From a checkpoint of a small transformer trained on Wikipedia.
Size: 24 layers, width 160, 5 heads of 32, MLP 640 GeGLU, vocabulary 2611, 10.4M parameters.
Training: 555M tokens, 8461 steps.
Each number is 128 + 24 x the weight over the matrix's rms, rounded and kept within 0 to 255. Layers, rows and columns count from 0.

# layer 4 MLP down (transposed), 640x160, rms 0.101, rows 289-303, columns 0-159
[[106 135 132 107 151 156 134 128 102 124  77 118 106 126 124  83 130 104 126 135 111 120 107 150 146 144 192 120 113 124 206 116 150 127 144 140 108 115 135 112 109 119 182  98 181 114  56 120  96 127 141 156  94  94  98 130 129 150 142 114 180 123 117 110 108 115  81 126  83 134 119 175 150 131 157  82 160 119 138 142 113 111 142 154 111  61 126  83  95 161 161 100 127 118  72  95 104 139  91 133 142 121  93 137 149 172  64 137 137  87 156 134 143  75 170 129 195 165 116 139 147 133  64 121 130 157 148 115 164  76 144 120 117 124  86 165 156 198 140 158 103 164  77 152 129 159 155 113 142  91 131  97 152 143 136 125 151 167  83 160]
 [107  89 135 129 112 124 154 108 199 135 114 148 115 115 137 159 154  96 130 132 164  85  93 137  68  80 164 132  90 161  98 138 142 119 160 143  98 123 114 135  97  86 106 143 122 134 171 142 113 166 153 119  95 150 101 127 105 111  87 137 124  90 147 155  94  98 178 113 148 144 135 124 124 132 100 147 124 149 151 152 125 115 149 142 126 119 161  93 112 131 154 116 157 123 133 164 136 132 117 115 130 177 128 171 111 156  72  93 121 164 143 118 110  86 147 110 158 136 105 123 125 148 202 166 116 102 115  69 126 114 131 119 141 118 129 141 122 148 119  90 130 132  95 114 116 106 117  83 123 106 111 161 176 172 142 145 155 104 114 160]
 [110 129 108 116 155 144  86 145 145 167 167 129 107 116 122 152  69 129  80 120 107 128 172 143  95  90  96 153 126 110  90 124 132 129 133 121 123 148 104  89 143 102 133 143 117 141 118 148 121 114 118  87 126  70 117 142 170 116 147 145 176 129 109 111 124 133 117 163 105 159 111 145 124 155 164 113  96  96 136 146 117 156 112 185 134 173 147 128 134 116 101 120 136 123 157 151 126  97 142 105 167 101 110 141  67 142  86 138  95 119 127 119  99 140 121 125 112 150 129 137 160  70 160  96 151 148 183  95 144 122 110  86 131 131 129 150 137 142 130 119  98 107 121 128 183 130 134 137 115 124 132 132 131 172 141 171 113 156 129 109]
 [153 110 141 129  94 156 124 117 129  98 135 155 135  99 113 112 109 119 101 154 133 103 110  83 139 126 119 131 128 134 148 167 105 120  98 135 127 141 125  88  97 101 157 125 103  88 132 114 121 120 151 139 189 133 134 122 127 108 165 123 161 128 124 132 115 157 151 125 131 111 121 109 133 118  77 167 108 138 141 175 101 158 132 141 131 140 108 179  98 136 109 125 143 173 141 123 164 110 184 133 134 135 117 113 172  92 153 114 145 170 148 127 144 170 106 130 161  95 161 111 139 163  66  92 136 129 110 126 134  92 122 107 124 155 127 174 119 190 109 158 152 138 165 201 129 132  74 121 113 146 125  60 110 103 119 109 148 120 106 113]
 [122 107 125 192 115 147 190 101 105 138 122  86  96 130 154 124  93 144 141 127  77 148 130 139 142 123 152 118 179 134 143 159 116 127 157 169 131 115 142 155 115 159  97 145 121 134 137 147 143 101 158 134 122  78 113 157  91 122 119 106  54  98 136 119 142 174 102 111 132 134 164 124  84 135 120 111 109  84 153 130 127 147 144 153 176 110 103 117 135 106  91 146 102 141 158 146 127 108 151 109 119 146  99 150  85 176 106 157 100 113 112 147 118 164 144 149 151 143 135 134 182  91 125 135 141  96 132  95 116  98  94 140 139 131 110 119 129 149 124 141 148  88 154  86 135 120 164 105  93 155 125 135 134 135  91 153  71 110 109 153]
 [131 131  85 114 146 160 132 148 101 135 118 146 165 124 108 167 129 169 157 110 211 139 113 111 141 119 142 149 160 121  72 120 102 119 143 158 162 125 112 110 155  92 137 105 156 121 124 176 200 133 147  91  72 133 145 138 118 149  73  96 102 189 120 149 122 106 172 124 178  90 176 121 106 181 119 154 156 134 113 145 134 136  88 134 108 137 155 152 103 107 171 120 120 121 126  90 156 132 142 138  40 121 144 159 137 124  78 162  73 105 139  95 134 141 139 163 117 121 122 145 106 124 121  73 115  88 102  74  66 153 125 112  86 152 117 102 103 166 166 139 114 129 145 131 152 108 140 121 144 125 135  89 111 164 121 131 105 119 138 140]
 [140  79 109 101 171 148 129 123  96 145 115 141 163 126 123 117 143 119 116 131 132 111 181 100 146 128 125 187 157 103  86 124 116 108 129 151 136 154 118  88 117 148 113 143 145  73  99 119 167  94 124 165 121 124 139 143 122 134 108  90 162 116  84 155 113 126 146 164 156 144 117 149 113 106 134 131 127 145 126 123 118 123 123 128 150 153 109 159 133 124 111 139 113 123 100  93  99 131 123 111  81 119  97 123 131  97  74 135 117 133  85 124 125  95 125 143 155 167 143 107  97 127 125 154 160 148 120 129 134 129  69 169 119 158 115 132 129 183 110 160 164 125 128 120 133 146 125 111 148 106 113 149 129  99 136 119  92 151 118 152]
 [163 132 101 104 135 126 136 163 144 141 134  95 135  90 149 125 156 114 116 129 124 142  96 114 123  84 111 126 130 137 127 116 140 171  93 105 100 154 110 143 118 110 128 107 135  61  85 130 129 110 137 127 157 142 100 152  90 157 137 163 136 114 141 139 115  86  84  91 139 113 124 110 159 104 103 144  98 115 104 163  89 138 136 136 117 135 143 123 108 147 138 109 111 128 132 164 100 122 122 139 133 169 148 138 144 118 109 139 112 107  97 163 165 147  96 155 106 151 124 148 118 146 128 158  78 128 149 152 132 141 135 147 141  96 143 116 117 175 136 125 120 133  95  88 151 147 149 116 130 168 111 108 100 162  97 131 121 168 125 117]
 [132 100 131 119 107 162 154 172 101 162 163 145 188 139 122 120 136 101 128 170 121 114 149 110 118 118 130 106 137 105 118 142 150 131  98 160 105 134 132  97 113 116 122  81 121 109 115  95 156 120 120 109 132 140  62 162 117 127 139 163 124 145 101 119 127 112 124 104 101 162 162 134  76 152  94 153  97 167 136 111 119 117 120 131 130 144 139 150 127 183  78 145  89 161 136 106 119 125 135 121 131 140 149  89 136 143 127 175 139 104 111 157 120 145 155 109  69 137  71  81 159  87  91 147 148 161 139  99 141 124 102 154 152 130 143  67 122 173 141 128 122  81 119 105 141 127 161 109 159 147 124 132 138 102 117 109 130 122 123 143]
 [151 121 130 130 122 129 152  69 140 168 133 164 130 106 136 162 131 118 116 138 109 118 144 171 137 114 103 142 134 114 116 128 128 119 139 118 148 106 118 118 113 131 116 119 137 127 122 129 134 140 141 138 147 120 120 125 139 117 133 130 127 112 123 115  89 144 106 145 121 125 113 125 103 146 131 128 112 147 164 121 113 146 141 135 122 141 146  96 107  92 142 101 129 124 129 142 128 129 150 115 138 123 133 121 133 111 121 168 119 146 113 150 134 143 137 140 147 126 149 142 138 121 100 112  97 143 121 119 109 114 111 168 116  93 119 104  94 132 129 120 120 130 149 125 140 149 145  89 143 128 130 135 178  91 149 132 143 129 136 112]
 [136 124 125  97 120 142 113 113  90 131 209 170 124  87 141 173 145 152 183 150 151  96 115 109 115  73 118 117 145 136 108 119 123 140 104 112 143 104  98  80 119 107 123 177 137 170 125 102 125 154 131 128 176 161 187 155 134 139 132 141 101 129 116 137 148 104 135 191 125 141  76 144 127 135 113 149 109 203 170 160 114 140 147 137 138 136 140 134 108 140 113 110 120 115 144 102  81 167 111 131  93  77 136 126 159 125 105 156  80 164 135 126 125  87  99  87 118 108 142  99 147 136  89  99 115 128 231 124 107 146  92 146  91 122 116 130  81 125 151 132 131 158 126 123 112 140 122 116 141 103  95 112 128 108 106 168 150 126 171 158]
 [112 146 173 134 125  92 125 139 167  96 121 123  90 135 176 121  80 159 115  62 162 154  95 135 118 138 123 184 117  96 179 143 132 131 175 133  96 155 124 145 139 108 160 126  52 155 103 136 166 114  90 156 144  99 133 135 117 131 136 149 161 189  87  92 135 147 102  68 117  75 125  90 122  88 162 164 124 119 133 137  79 200 176 140 102 158 114 154  59 168 109  90  76 111 127 137 141 157  81 154 117  81 163  89 163 105 136 164 154 110 109  95 145 114 151 141  83 147 141 103  38 141 163 142 133  80 134  99 126 154 142 102 131 101 147 134 176 111 112 139 131 111  90 114 143 155 173 167 133 176 129 125 142 130 138  82 136  94 182 123]
 [161 144 165 165 135 120  80 149 148 113 120 111 138 124 136 113 167 194 166 141 103  92 115  94 118 104 110 159 113 176 129 133  85 120 134 118 105 118 110  99 121 133 117 132  91 150 125 108 174 144 129 107 164  81 133 133 141 140 170  99 123 106 191  92 127 158 161 148 135 129  98 137  89 142 141  91  90 127  92 102 138 143 157 154 156 142 102 183 178 132 123 167 107 115  90 125 132 169 156 166 137 120  81 195 120  98 127 108 115 135 110 104  86 167  99 148 130 104 144 135 150 138 118 149  99 130 163  76 160 165 163 136 118 136 119 139 133 106 105  83  89 146  77 164  91 169 180 138  99 153 131 159 115 101  93 117 121 137 138 139]
 [164 168  87 139  89  96 174 106 159  98  95 140 112 154 165 102 127 126 118 139 136 160  87 183  95 136 113 114 129 136 137 147  80 119 136 145 104 125 133 114 115 116 138 145  80 113  90 125 121 125 125 147 122  95 104  85 170 182 165 102  85  80 141 112 154 133 136 145 115 135 123 111 101 149 128 146 177  94 106 102 135 152 161 142 139 151 123 108 107 172 174 140 147 103 159 143 127 115 137  78 143 152 112 107 117 115 163 136 116  91 114  90 111 189 140 134 162  91 131 124 137 112  94 104 134 121 130 170 118 132 110 120  97 153 109 125 100 133 108 135 152 130 131  93 115 166 152 109 123 110 106 142 143 102 194 169 122 117  96 124]
 [110 146 125 108  99  85 106 104 111 144 130 156 125 132 116 117 131 143 143 112 169  78 122 103 146 103 100 143  91 136 121  95 128 118 119 151  89  97 123  63 163 105 139 165 129 170 121 142 171 120 127 143  76 137 128 107  84 154 106 118 144 141 184 120  91 118 126 146 143 143 104 132 126 113 167  72 116 131 118 141 143  97  97 123 132 104 102 125 140 159 152 146 117 146  94 111 121 109 139 108 120 105 139 152 135 135 187 153 131 114 126 105 133 113 119 110 131 123  97  98 124 125 140 153 129 166 124 132 151 137 150 136 148 147 182 155 126 108 158 164 128 148 102 155  95 142 108 111 137 151 120 144 171 119 113 132 120 114  89 140]]
# layer 4 MLP gate, 640x160, rms 0.172, rows 290-303, columns 0-159
[[227 131 105 111 144 152 100 113 151 143 102 155 142 125 138 109 181 117  79 146 142 104 121 147 165 126  86 113 131 138 112  87 186 112 139 164 167 135 132 109  99 146 134 165 144 156 121 138 127 104  60 142 135 120 106 141 147 147 123 112 139  90 147  91 157 157 142 147 158 124 138 144 110 112 131 112  86 160 149 128 127 166 154 141 126 146 140 142 152 140 163 148 109 175 133  90 143 134 142 145 135 149 100 108 168 128 105 119 135 101 150 125 136 138 106 114 131 132 166 114 123 119 152 140 162 148 144 129 123  85 116 158 169 113  96 131 113 120 125 137 147 151  66 108  75 175 152 119  85 142 103  71 120  73  71 122 135 195 163  95]
 [125 133 109 128 160 132  89  96 110 151 109 154 114 120 115 137 107 173 128  98 129 107 124 135 122 102 151 100 126 119 108 161 159 123 147 130 105 165 110 126 124 136 105 154 108 159 129 111 125 141 116  98 179  87 141 164 151 135 115 133 152 130 142 141 161 136 111 148 150 154 114  80 122 136 141 152 153 127 156 123 179 131  89 114 182 110 171 106  95  90 134 123 100 123 138 113 104 127 160 103 131 113 133 161 160 180 139 150 136 114 155 123 181 147 127  92  82  51 102 113 151 128 153 148 157 148 113  95 114 100 108 156 132 114 113 104 161 129 141 116 148 106 136 116 108 155 146 105  90 129 127 100 132 126 149 120  96 130 128 137]
 [ 72 114 125 130  89  98 158 116 121 125 105 130 133 114 149 150  89 144 138 122 128  71 126 108 125 118 111 103 133 148  98 143 143 119 144 127 105 141 137 113 143 115 125 164 117  94 139  82  59 143  98 140 111 135 125 134 129 114 120 147  69 133 141 120 142 131 108 141 169 128 145 142 102 132 160 139 136  97 108  97 102 132  93  74 147 165 120 124 135 108 125 140 112 101 144 182 124 141 100  79 100  87 154 148 164 160 126 116 122 124 136 150 132 136 124 153  98  99 134 122 131  78 167 184 149 101 102 158 116 102 159 166  88 157 121 121 140 106 115 128 117 110 121 143 133 123 135 158 152 136 126 160  87 129 101 147 119 117 153  84]
 [195 118 120 201 144  73 142 103 120 142 141 139 182 113 113 138 131  98 110 123 173 144 133 143 130 106  94  71 157 102 178 175 133 122 146 148 175 107 129 125 107 109 107 144 147 186 155 128 156 135 134 141 140 135 144  97  77 124 131 128 151 132 110 118 158 115 150 161 161 120  77  83 154 205  95 125 108 155 137 162  87 166 143 166 134 102 122 114  90 182 120 108 100 153 163 126 129 144 157 155 154 106  88 196  60 133 145 143 129 126 175 123 161 171 129  64 157  97 117 141 108 144  93 109 103 131 142 102 125 102 136  86 116 108 129 163 171 136  96 168 115 116 157 135 146 147 137  83 131 112 100  79 179 126 122 165  94 129 137 161]
 [142 137 152 121 157 129 128 118 127 115 149 219 172 119 119 143 109 137 130 188  91 115 127  91 147 126  81 138 124  98 152 138 164 103 103  95 174  96 126  79 135 131 147 145  97 154 143 165 157 128 128 131 126 110 127 148 153 131  89 113 137 128 119 131  93 128 135 107 147 163  76 119  53 110 144 153 118 168 167 181 136 135 116 150  96 200 107 112 106 114 136 132 100 168 115 107 122  99 149 149 107 149 154 106 105 113 142 116 165  89 105 144 123 142 120 106 178 106 119 151 169 107 195 125 136 192 119 109 101 175  76 104 156 111 122 153 117 117 133  83 148 136 119 164 128 136 154 132 127  94  80 163 130 149 123 112  91 126 161 175]
 [ 94 174 126 169 124 115 162 139 139  79 119 187 160 119 100  59 111 145 121 113  91 111 120 150 137 126 156 102 120 135 129 151 101 126  87 150 107 125 107 120 113  86 117 145 103 136 112 144 182 114 116 119 168 129 105 131 131 132 172 110 130  84 114 106 126 162  71 104 135 126 122  98 118  91 143 108 117 122 153 123 132 103 167 123 153 170 137 131 113 133 128 118 135 113 156 150 106 141 110  91 113  85 158 112 112 121 107 138  98  95  93 139 111 120 129 140 108 153  90 128 134 121 171 117 133 142  89 133 116 113 141 129 120 121 134 159 115  67 112 143 126 112 135 166 112 111 119 128 103 154 137 126 119 133 146  82 130 117 103 139]
 [122 122 146  83 149  98  84 126 106  94 111 147 155 130 137 112 149  93 111 110 119 144 145 173 150 119 117 120 100 106 145  82 108 121 112 112  94 128  84 120 141 139 121  94 122 120 135 168 156  66 124 115 131 139  98 100 109 126 133 151 138 123  98 135 152 133 149 120 116 193 126 144 152 154 120 126 128 133 110 167 162 131 115 129 171 113  65 117 105 117 132 126 156 135 119 150 135 114 201 127 145 144 137 162 109 122 149 133 154 121 138 123 180 135 106  86 153 135 134 152 109 118 122 139 117 103 123  98 140 138 107 152 110 129 115 165 142 150 129 137 120 117 105 159 115 155 147 146 143 154 152 114 117 110 126 137 100  85 144 111]
 [156 152 162 103 139 157 142 156 124 108 128  93 153 116 117 136 145 150 157 151 166 109 124 169  97 133 138 114 123 132 108 154 136 129  97 144  88 143 146 113 129 120 127 126 139 153 132 119 122 134 135 173 107 134  65 143 128  81 160 157 194 124 107 132 112 159 125 117 126 141 158 154  78 137 134 144 125 152 147 104 144 125  93 169 163 131 184  90  95 162 137  88 121 135 122 141 130 146 155 142 122 148 164 144 153 132 151  90 150 102 104 162  95 176 143  99 108 130 127 112 127 128 109 100 164 175 100  76 135 129  83 134 120 126 139  99 164 126 141 118 110 103 117 133 171 154 177  87  90 130  99 171 134 145 128 119 137 138 132 196]
 [152 108 144 148 130 124 153 106 151 158 131 133 105 111 101  97 134 108 125 124 125 125 168 160 125  88 129 128 158 154 120 110 159 124 142 136 147  97 113 124 145 129 114 173 151 122 133 156 122 110 121 113 138 119 120 121 138 123 134 128 132 147 134 148 123 139 122 134 153 134 126 144 120 142 113 119 123 132 131 171 129 154  95 141 147 121 111 104  95 130 133 108 144 134 125 154  90 127 142 104 122 110 171 153 120 145 110 145 127 143  69 118 114 151 147 105 155 134 147 162  99 125 126 144  96 148 103 113  82 107  91 176 138  92 124 118 132 143  96 157 135 149 156 159 100 147 111  55 139 137 108  99 155 147 113 105 139 122 157 125]
 [ 92 102 178 159 131 125  99 130 178 134 124 115 144 131  86 135 147 147  86 133 138 152 132 158 132 171 124 163  97 148 143 131 146 102 127 101 149 159 143 156 138 140 132 145 110 114 136 163 158 164 118  94  88 136  90 123 126 112 127 109 121 113 148 119 124 110 125 154  74 151 154 133 138 146 135  97 182 157 153  91 140 133 161 122 108 141 163 111 151 115 151 116 136 168 144 138 184 146 150  79 109 131 137 121 129 130 180 102 142 106 126 173 115 154 164 112 110 123 124 118 113 135 173 152 202 143  70 135 103 128 179 117 157 169 123  90 160 185 123 123 120 106 121 104 129 157  94 122 146 103 132 148  98 117 172 119 145 143 135 125]
 [190 105 113 159 124 135 125 135 149 106 160 130 155  98 100  94 161 110 101 124 117 125 120 185 120 161 138 119 104 194 119 154 131 142  70 155 148 123 118  73 149 136 176 152 126 131 154 134 136  84 102 150 180 114 136  95 111 137 146 115 133 158 184 133 127 100 140 114  79 137 143 112 122 136 133 128 132 144 145 132 173  70 151 181 137  69 195 126 165 152 159 131 165 130 148 125  81 102 156 123 130 128 112 146  81 180 155 140 126 125 156 116 118 166 132 106 209 160 118 135 166 198 165 122 185 131  87 132  96 144 134 135 135 131 127 125 139 100 108  95 143 123  93 104 133 159 149  90 110  87 127 144  99 105 236 148 198 145 119 131]
 [128 152 131 106 128 164 115 144 141 136 102  90  92 136 134 115 121 141 119 126 168 146 145 159  90  76  83  60  94 151 173 147 206 119 127 138 146  76 137  61 160 154 110 110 115 154 123 156  83  95 103 149 126 121 103 137 118 116 103 133 124 142 115 125 141  52  94 107 116 135 112 128 130 115 140 121 156 158 144 152 137 175 191 119 130 156 140 128 156  81 132  89 116 125 110 149  78  98  80 152 116 134 207 152 130 102 135 151 143  83  99 171 130 155 138 131 176  91 126 141 122 109 149 137 119 106 190  96  72 114 145 139 154 119 118 114 106 124 139 137 122 120 101 144 124 152 143 122 119 126 131 113 151  82 112 164 140 141 158 162]
 [161 114 154 162 186 132 130 124  70 107 149 137 109 159 104 113 158  73 134 152  97 134 134 122 116 124 117 163 124 147 151 147 141 129 121 152 126  94 138  91 127 156 127 129 153 174 113  82 155 128 141 130 167 145 151 148  96 113 139 138 167  73 109 120 146 134 124 160 129 187 112 155 133  79 134  96 117 208 155 143 147 114 134 140 138 120 126  95 105 124 101 128  84 172 147 129 184  79 152 170 183 139 123 140 136 118 137  59 163 155 143 104 113  79 102 121 173 158 106 105  90 149 144  88 107 146 114  97 109 133 169 140  97 100 115 121  89 104 126 121 124 110 121 172 174 152 120 140  99 139 152 109 113 127 134 144 139 157 126 132]
 [135 160 104  87 141  97  83 130 131 167 136 130 129 106 144 158 153 162 147 103 142 121 146 122 135 116 113 146  81 100 105 148 119 181 102 129 143 130 141 117 137 133 130 143 117 180 138 121 168 145 114 140 102 138 117 130  80 154 108 119 119 158  99 113 118  93  87 115 120 176 101 117 132 122 101  66 130 140 127 145 150 119 129 105 112 136  95 105 152 152 154 113 122 149 114 131 137 127 150  89 118 162 152 179 140 121 143 142 103 109 131 162 147 104 117 133 138  96  99 144 130 129 101  95 114 140 125 119 111 138 162 152 127 137 151 183 125  69 143 129 154  93 124 139  98 151 113 121 148 162 132 144 114 168 119 117  98 135 144 141]]
# layer 4 MLP up, 640x160, rms 0.156, rows 290-303, columns 0-159
[[ 72 105 131 119 168 134 134 120 118  83 103 110 128 126 142  96 101 160 153 111 151 148  91 135 108 112 154 147 137 120 133 118 124 182 113 186 133 118 145 155 107 114 126 123  99  50 107 124 120 153  93 100 104 108 125 114 126 136 131 121 125 143 128 126 107 123 120 142 154 104 106 124 185 116 123 152 169 106 141 124 135 104 159 126 135 123 132 123 149 118 117 157  92  96  79 114  89 153 131  91 114  58 116  96 103  90 124 156 116 147 191 131  93 106  83 143 139 110  80 137 159 143  96 154 128 108 105 151 139 113 129  87 105  74  97 120 132 105 110  99 113 111 171 136 142  92 105 117 152 111 159 165 134 161 148 134 161 108 118 108]
 [124 103  87  77 137 153 124 147 124 141 143 101 114 118 103 135  86 123 107 144 150  90 146 115 133 141 133 131 110 126 143 131 132 176 129  88 149 137 124 173 143 127 129 134 109 128  60 129 140 135 103 104 164 143 155  92 168 102 105 158 191  74 128 132 132 123 109 152  85 149 119 102 139 154 117 137 135 113 134 148 156 180 143 166 166 162 132 111  99 147 122 155 131 102 136 138 149 122 119 141 111 119 101 158 126 116 116 115 144 140 119 108  99 169 143 104 148 142 144 132 155 109 137 114 115 146 128 126 163 118 136 122  90 107  93 150 161 119 137 140 139 152 105 116 114 150 140 144 159 128 146 145 129 123 154 146 119 157 135 116]
 [123 112 154 150 103  89 179 117  95 125 100 137 126 174 129 136  78 101  97 174 166 102 160 117 104 146 112 107 117 106 133 164 157 138 142 169 130 104 136 100 109 148 108 121  92 149 134 104 137  65 105 127 118 162 117 134 112 104 137 101 112 104 151 133 156 137 162 157 143 103 118 126  36 109 127 114 106 145 106 147 114 117 116 120 176 120 101 140 118  87 123 173 119 159 136 184 118 137 159 110 122 116 181 129 152 116 159 131 117 154 155 134 158 157  99 109 144 108 157 145 175 142 140 135 128 162 110 124 140 111 142 142  99 111 137 190 133 146 127 113 170 134  74 114 158 133 154 142 131  94 126 119 196 119 120 154 132 128 142 118]
 [145 101 108 129 101 133 124 101 122 160 120 127 101 107 117 141 151 147 137 154  95 158  94  79 141 125 127 141  90 134 122 203 118 132 161 134 140 106 110 130 132 136 140 146 120 139 112 151 147 135 180 118 119 137 145 137 145 150 166 100 139 129 127 116 120 142 150  99 119 110 128  55 139 121 126 127 160 146 110 150 134 126  96 133 133 129 112 200 126 151 156 129 147 125 104 148 167 156 139 149 151 119 140 126 133 137 105 159 153 124 153  89 106 177 127 151 212 106 137 144 154  55 130  63 103 106  89 103 145 162 121 118 185 133 153 130 179 119 136 128 108 193 122  94 139 125 154 133  88 144 123  86  85 126  73  97  81 157 130 111]
 [156 104 150 122 136 130 146 118 149 136 143 123  98 172 137 152 127 109 116 106 142 102 123 127 161 110 123 118  95 119 123 118 123 139 118 138 139  88 166 183 150 144 123 179 159 164 161 165 130 130 113  84 168 117  77 133 117 157 153 165 104 107 154  94  81 130 168 132 135 111 113 135  90 114 146 110 128 161 113 174 134 109 126 145 105 105  85 107 147 115 188 126 134 126 146 134 132 121  65  84 114 155 104 116 201 131 117 144  91 125 116 121 129 129 126 152  99 132  98 144 110 126 148 101 124 144 146 114  76 172 160 110 110 136 104 107  99  62 137 169 147 108 125 148 133  97 148 103 108 133 122  95 114 160 127 178 106 110 139 151]
 [161 121 153  98 155 174 164 111 119 111 143 128 115 122 133 122 184 126 130 118 133 137 162 123 173 105 119 193 143 123 114 160 101 139  88 169 122 155 112 104 111 108 143 115 162  79 108 121 139 107 132 139 144 201 133 117 117 162 160 100 171 112 146 179 148 130 178 111 156 157 137 154  98 141 131 112  98 135 120 123 132 117 148 129 146 139 109 159 149 147 121 133 140 172 127 133  86 134 125 144  87 115 128 111 167 109  98 107 129 101 124 143 145 137 152 138 127 198 134  92 104 157 103 142 152 153 178 137 152 116 106 170 123 155 140 182 106 172 120 164 157 110 123 108 122 142 162 128 150 109 172  89 159  90 129 131 153 146 142 109]
 [138 101 102 117 166 127 153 120 164 143 100 135 132 103 144  89 142 146 147 157 113 158 141 129 123 107 103 130 155 120  90 154 117 117  94 133 108 129  94 125 167 104 138 131 132 125  99 138 140 115 137 149 125 112 139 108 115 128 123 125 139 117 112 146 184 115  44 126 151 139 132 117 112 134 150 113  87 140 118 123 124 142  96 132 113 123 142 128 131 110 143 116 122 132 108 113 118 125  95 149 132 112 108 119 120 117 120  92 109 108 121 171 162  94 115 181 136 133 119 149 101 120 125 162 130 114 118 117 100 112 153 126 110 128 144 141 100 162 140 126 154 103 136  99 104 125 200 144 138 116 160 113  77 123 127 158  99 131 162 139]
 [138 121  88 125 134 134 107 129 168 110 110  93 154 121 116 104 120 121 145 139 147 142 119 161 116 160 110  97 121 140 122 181 129 130 121 105 135  80 138 196 119 144 113 104 144 126  74 168 113  89 127 117 156 126 127 173 154 129 121 123 130 116 171 113 135 125 161  98  79 153 149 186 104 113 114 153  90 191 154 160 151 106 154 131 112 128 122 101 121 151 180 116 139 160 111 152 131 148 145 167 111 144 116 104 154 135 162 107 125  90 124 130 156 162 178  94 125 110 112 119 129 115  97 145 144 135 146 139  88 100 148 125 152 130 134 138 142 121 140 120 130 143 104 167 131 139 202 114 105 118 100 107 128 167 116 143 181 116 142 172]
 [142 117 160 126 149 112 113 108  77 121 165 145 140 151 153  99 147 114 116 101 154 125 166 172 140 159 160  88 123 108 135 124 164 121 106 109 110 103 104 102 145 142 132 153 152 153 119 136 132  97 138 104 119  99 104 128  93 133 139 105 162 119 166  98 110 124 130 121 135 118 111 110 103 154 137 115 122 137 156 127 137 137 127 137 120  93 126 116 136 122 147 128 126 127 115 114 136 132 132 139 119 153 117 117 153 106 115 137 115 157 123 132 146 152 151  83 173 147 131 148 153 145 102 113 112 147 139 146 110 104 147 119  98  92 104 143 121 125 112 126 138 138 112 157 134 116 133 111 127 126 161 136 130 118 161 135 136 124 146 142]
 [ 92 121 105 105 131 157 156 123 135 144 160 161 125  91 109 124 122 105 115 133 106 142 102  68 137  94 117 134 150  77 106 161 135 131 108 128 111  96 140 109 130 106 112 137 133  89 140 151  80 140 155 150 115 143 161 116 132 139 157 156 121 119 138  91 121 127 110 120 165 140 108 143 135 119  62 103 146  84  90 163 157  94  81 121 124 137  81 180 126 150 102 123 120  92 146  89 108 196  88 155 147 122 106 116 121 120 121 136  81 162 174 119 166 119 104 103  97 106 121 126 119 146  80 137  45  69 160 122 162 136  81 104 121 154 130 168 120 178  96 140 153 119 135 131 121 108 107 161 123 102 140 104 129 133 125  97 107 164 128 133]
 [ 95 140 142  67 147  95  94 143 160 132 145  91 138 159  84 107 111 179 112  91 140 144 109 165 123 116  97 170 128  73 126 166  93 145 158  68  87 182 159 118 148 106 153 110 105 118  81 138 127 130 164  94  99 134 164 141 110  93 126 100 167 118 112 122 125 155  89 130 119 175  97 102 162 136 159 166 106 105  88  56 128 169  76 107  78 110  86 113  84 139  97 123 132 127 130 120 160 134 117  86 166 111 119 153 120 105 137 134 117 140  81 104 145 117 144 164 128 161 104 174  70  84 125  81  82 107 112 102 130 113 111 108 141  94 135 105 107 141 119 193 129 137 161 134 182  64 143 209 129 156 168  92 149 153 145  93 125  96  86  90]
 [ 61 203  82  84 131  98 125  95 122 123  85 138 138  95 187 138  67 165 141 159  72 172 164 112  77 114 107 125 141 144 136 109 121 116 133  62 135 156 129 119 121 148 143 130  99 124 146 107 134 128 211 158 131 102 130 113 156 134 143 167 152 121 152 136 130  63 148  92 113 124 110 132 125  98 125 130 120 101 137 172 121 139  95 110 121 207 125 172 119 149 118 146 103  97  74 170 127 126 136 162 156 187 121 111 103 129 105 148 122 113 145 133 129 129 113 125 121  76 152 127 155 108  98 128 103  95 141 144 161 153 111 169 169 104 121 112 167 125 155  89 155  95 109 108  64  84 165 110  85 118 161 115 121 107 141 110 160 147 141 103]
 [139 169  94 152  97 150 115 106 142 114 131 120 127 112 126 156 151 126 137  94 110  99 124 116 111 194  73 132 176 140 163 155 121 114 153 107 130 125 110 131 123 137 116 144 121 105 123 148 141 113 212 198 140 123 157 103 130  90 111  87  94 171 113 127 160 138 103 138 102 125 137 181 113 129 139 128 112 113 150 118 128 123 135 131 145 171 113 113 118 185 146 110 130 126 176 130 111 144 141 114 101 130 145 144 140 101 121 144 108 122 148 126  71 174 151 150 139 145 136  86 115 125 110 112 115  76 131 116 102 105  86 128 155 122 176 154 129 165 109 102 122 123 110 175 125 166 103 126 141 151 128 132  87 123 137 141 140 111 138 140]
 [167 114 129 106 139 142 116 127 104 139  98  97 146 153 131 137 134 110 174 136 145 155 127 165 114  88 137 112 113 134  82 113 117 155  98 152 159 138 171 139 134 130 127 133 114 119 150 109 142 118  88 107 144 155 123 158 129 155 123 114 145 137 123 125 127 127 135 133 121 149  97 134 162 132 142 134  92 154 161 137 132 118 108 107 125 143 119 146 116  95 141 104 120 111 102 160 139 141  99 112 147 138 140 157 114 148 152 135 126  86 180 132 116 150 119 139 154 100 121 129  97 139 105 124 125 132 137 120 118 170 118 136 167 149 122 188 112 139 119 168 130 142 157 168 118 154 119 103 147 118 129 163 110 139 135 131 122 139 113 151]]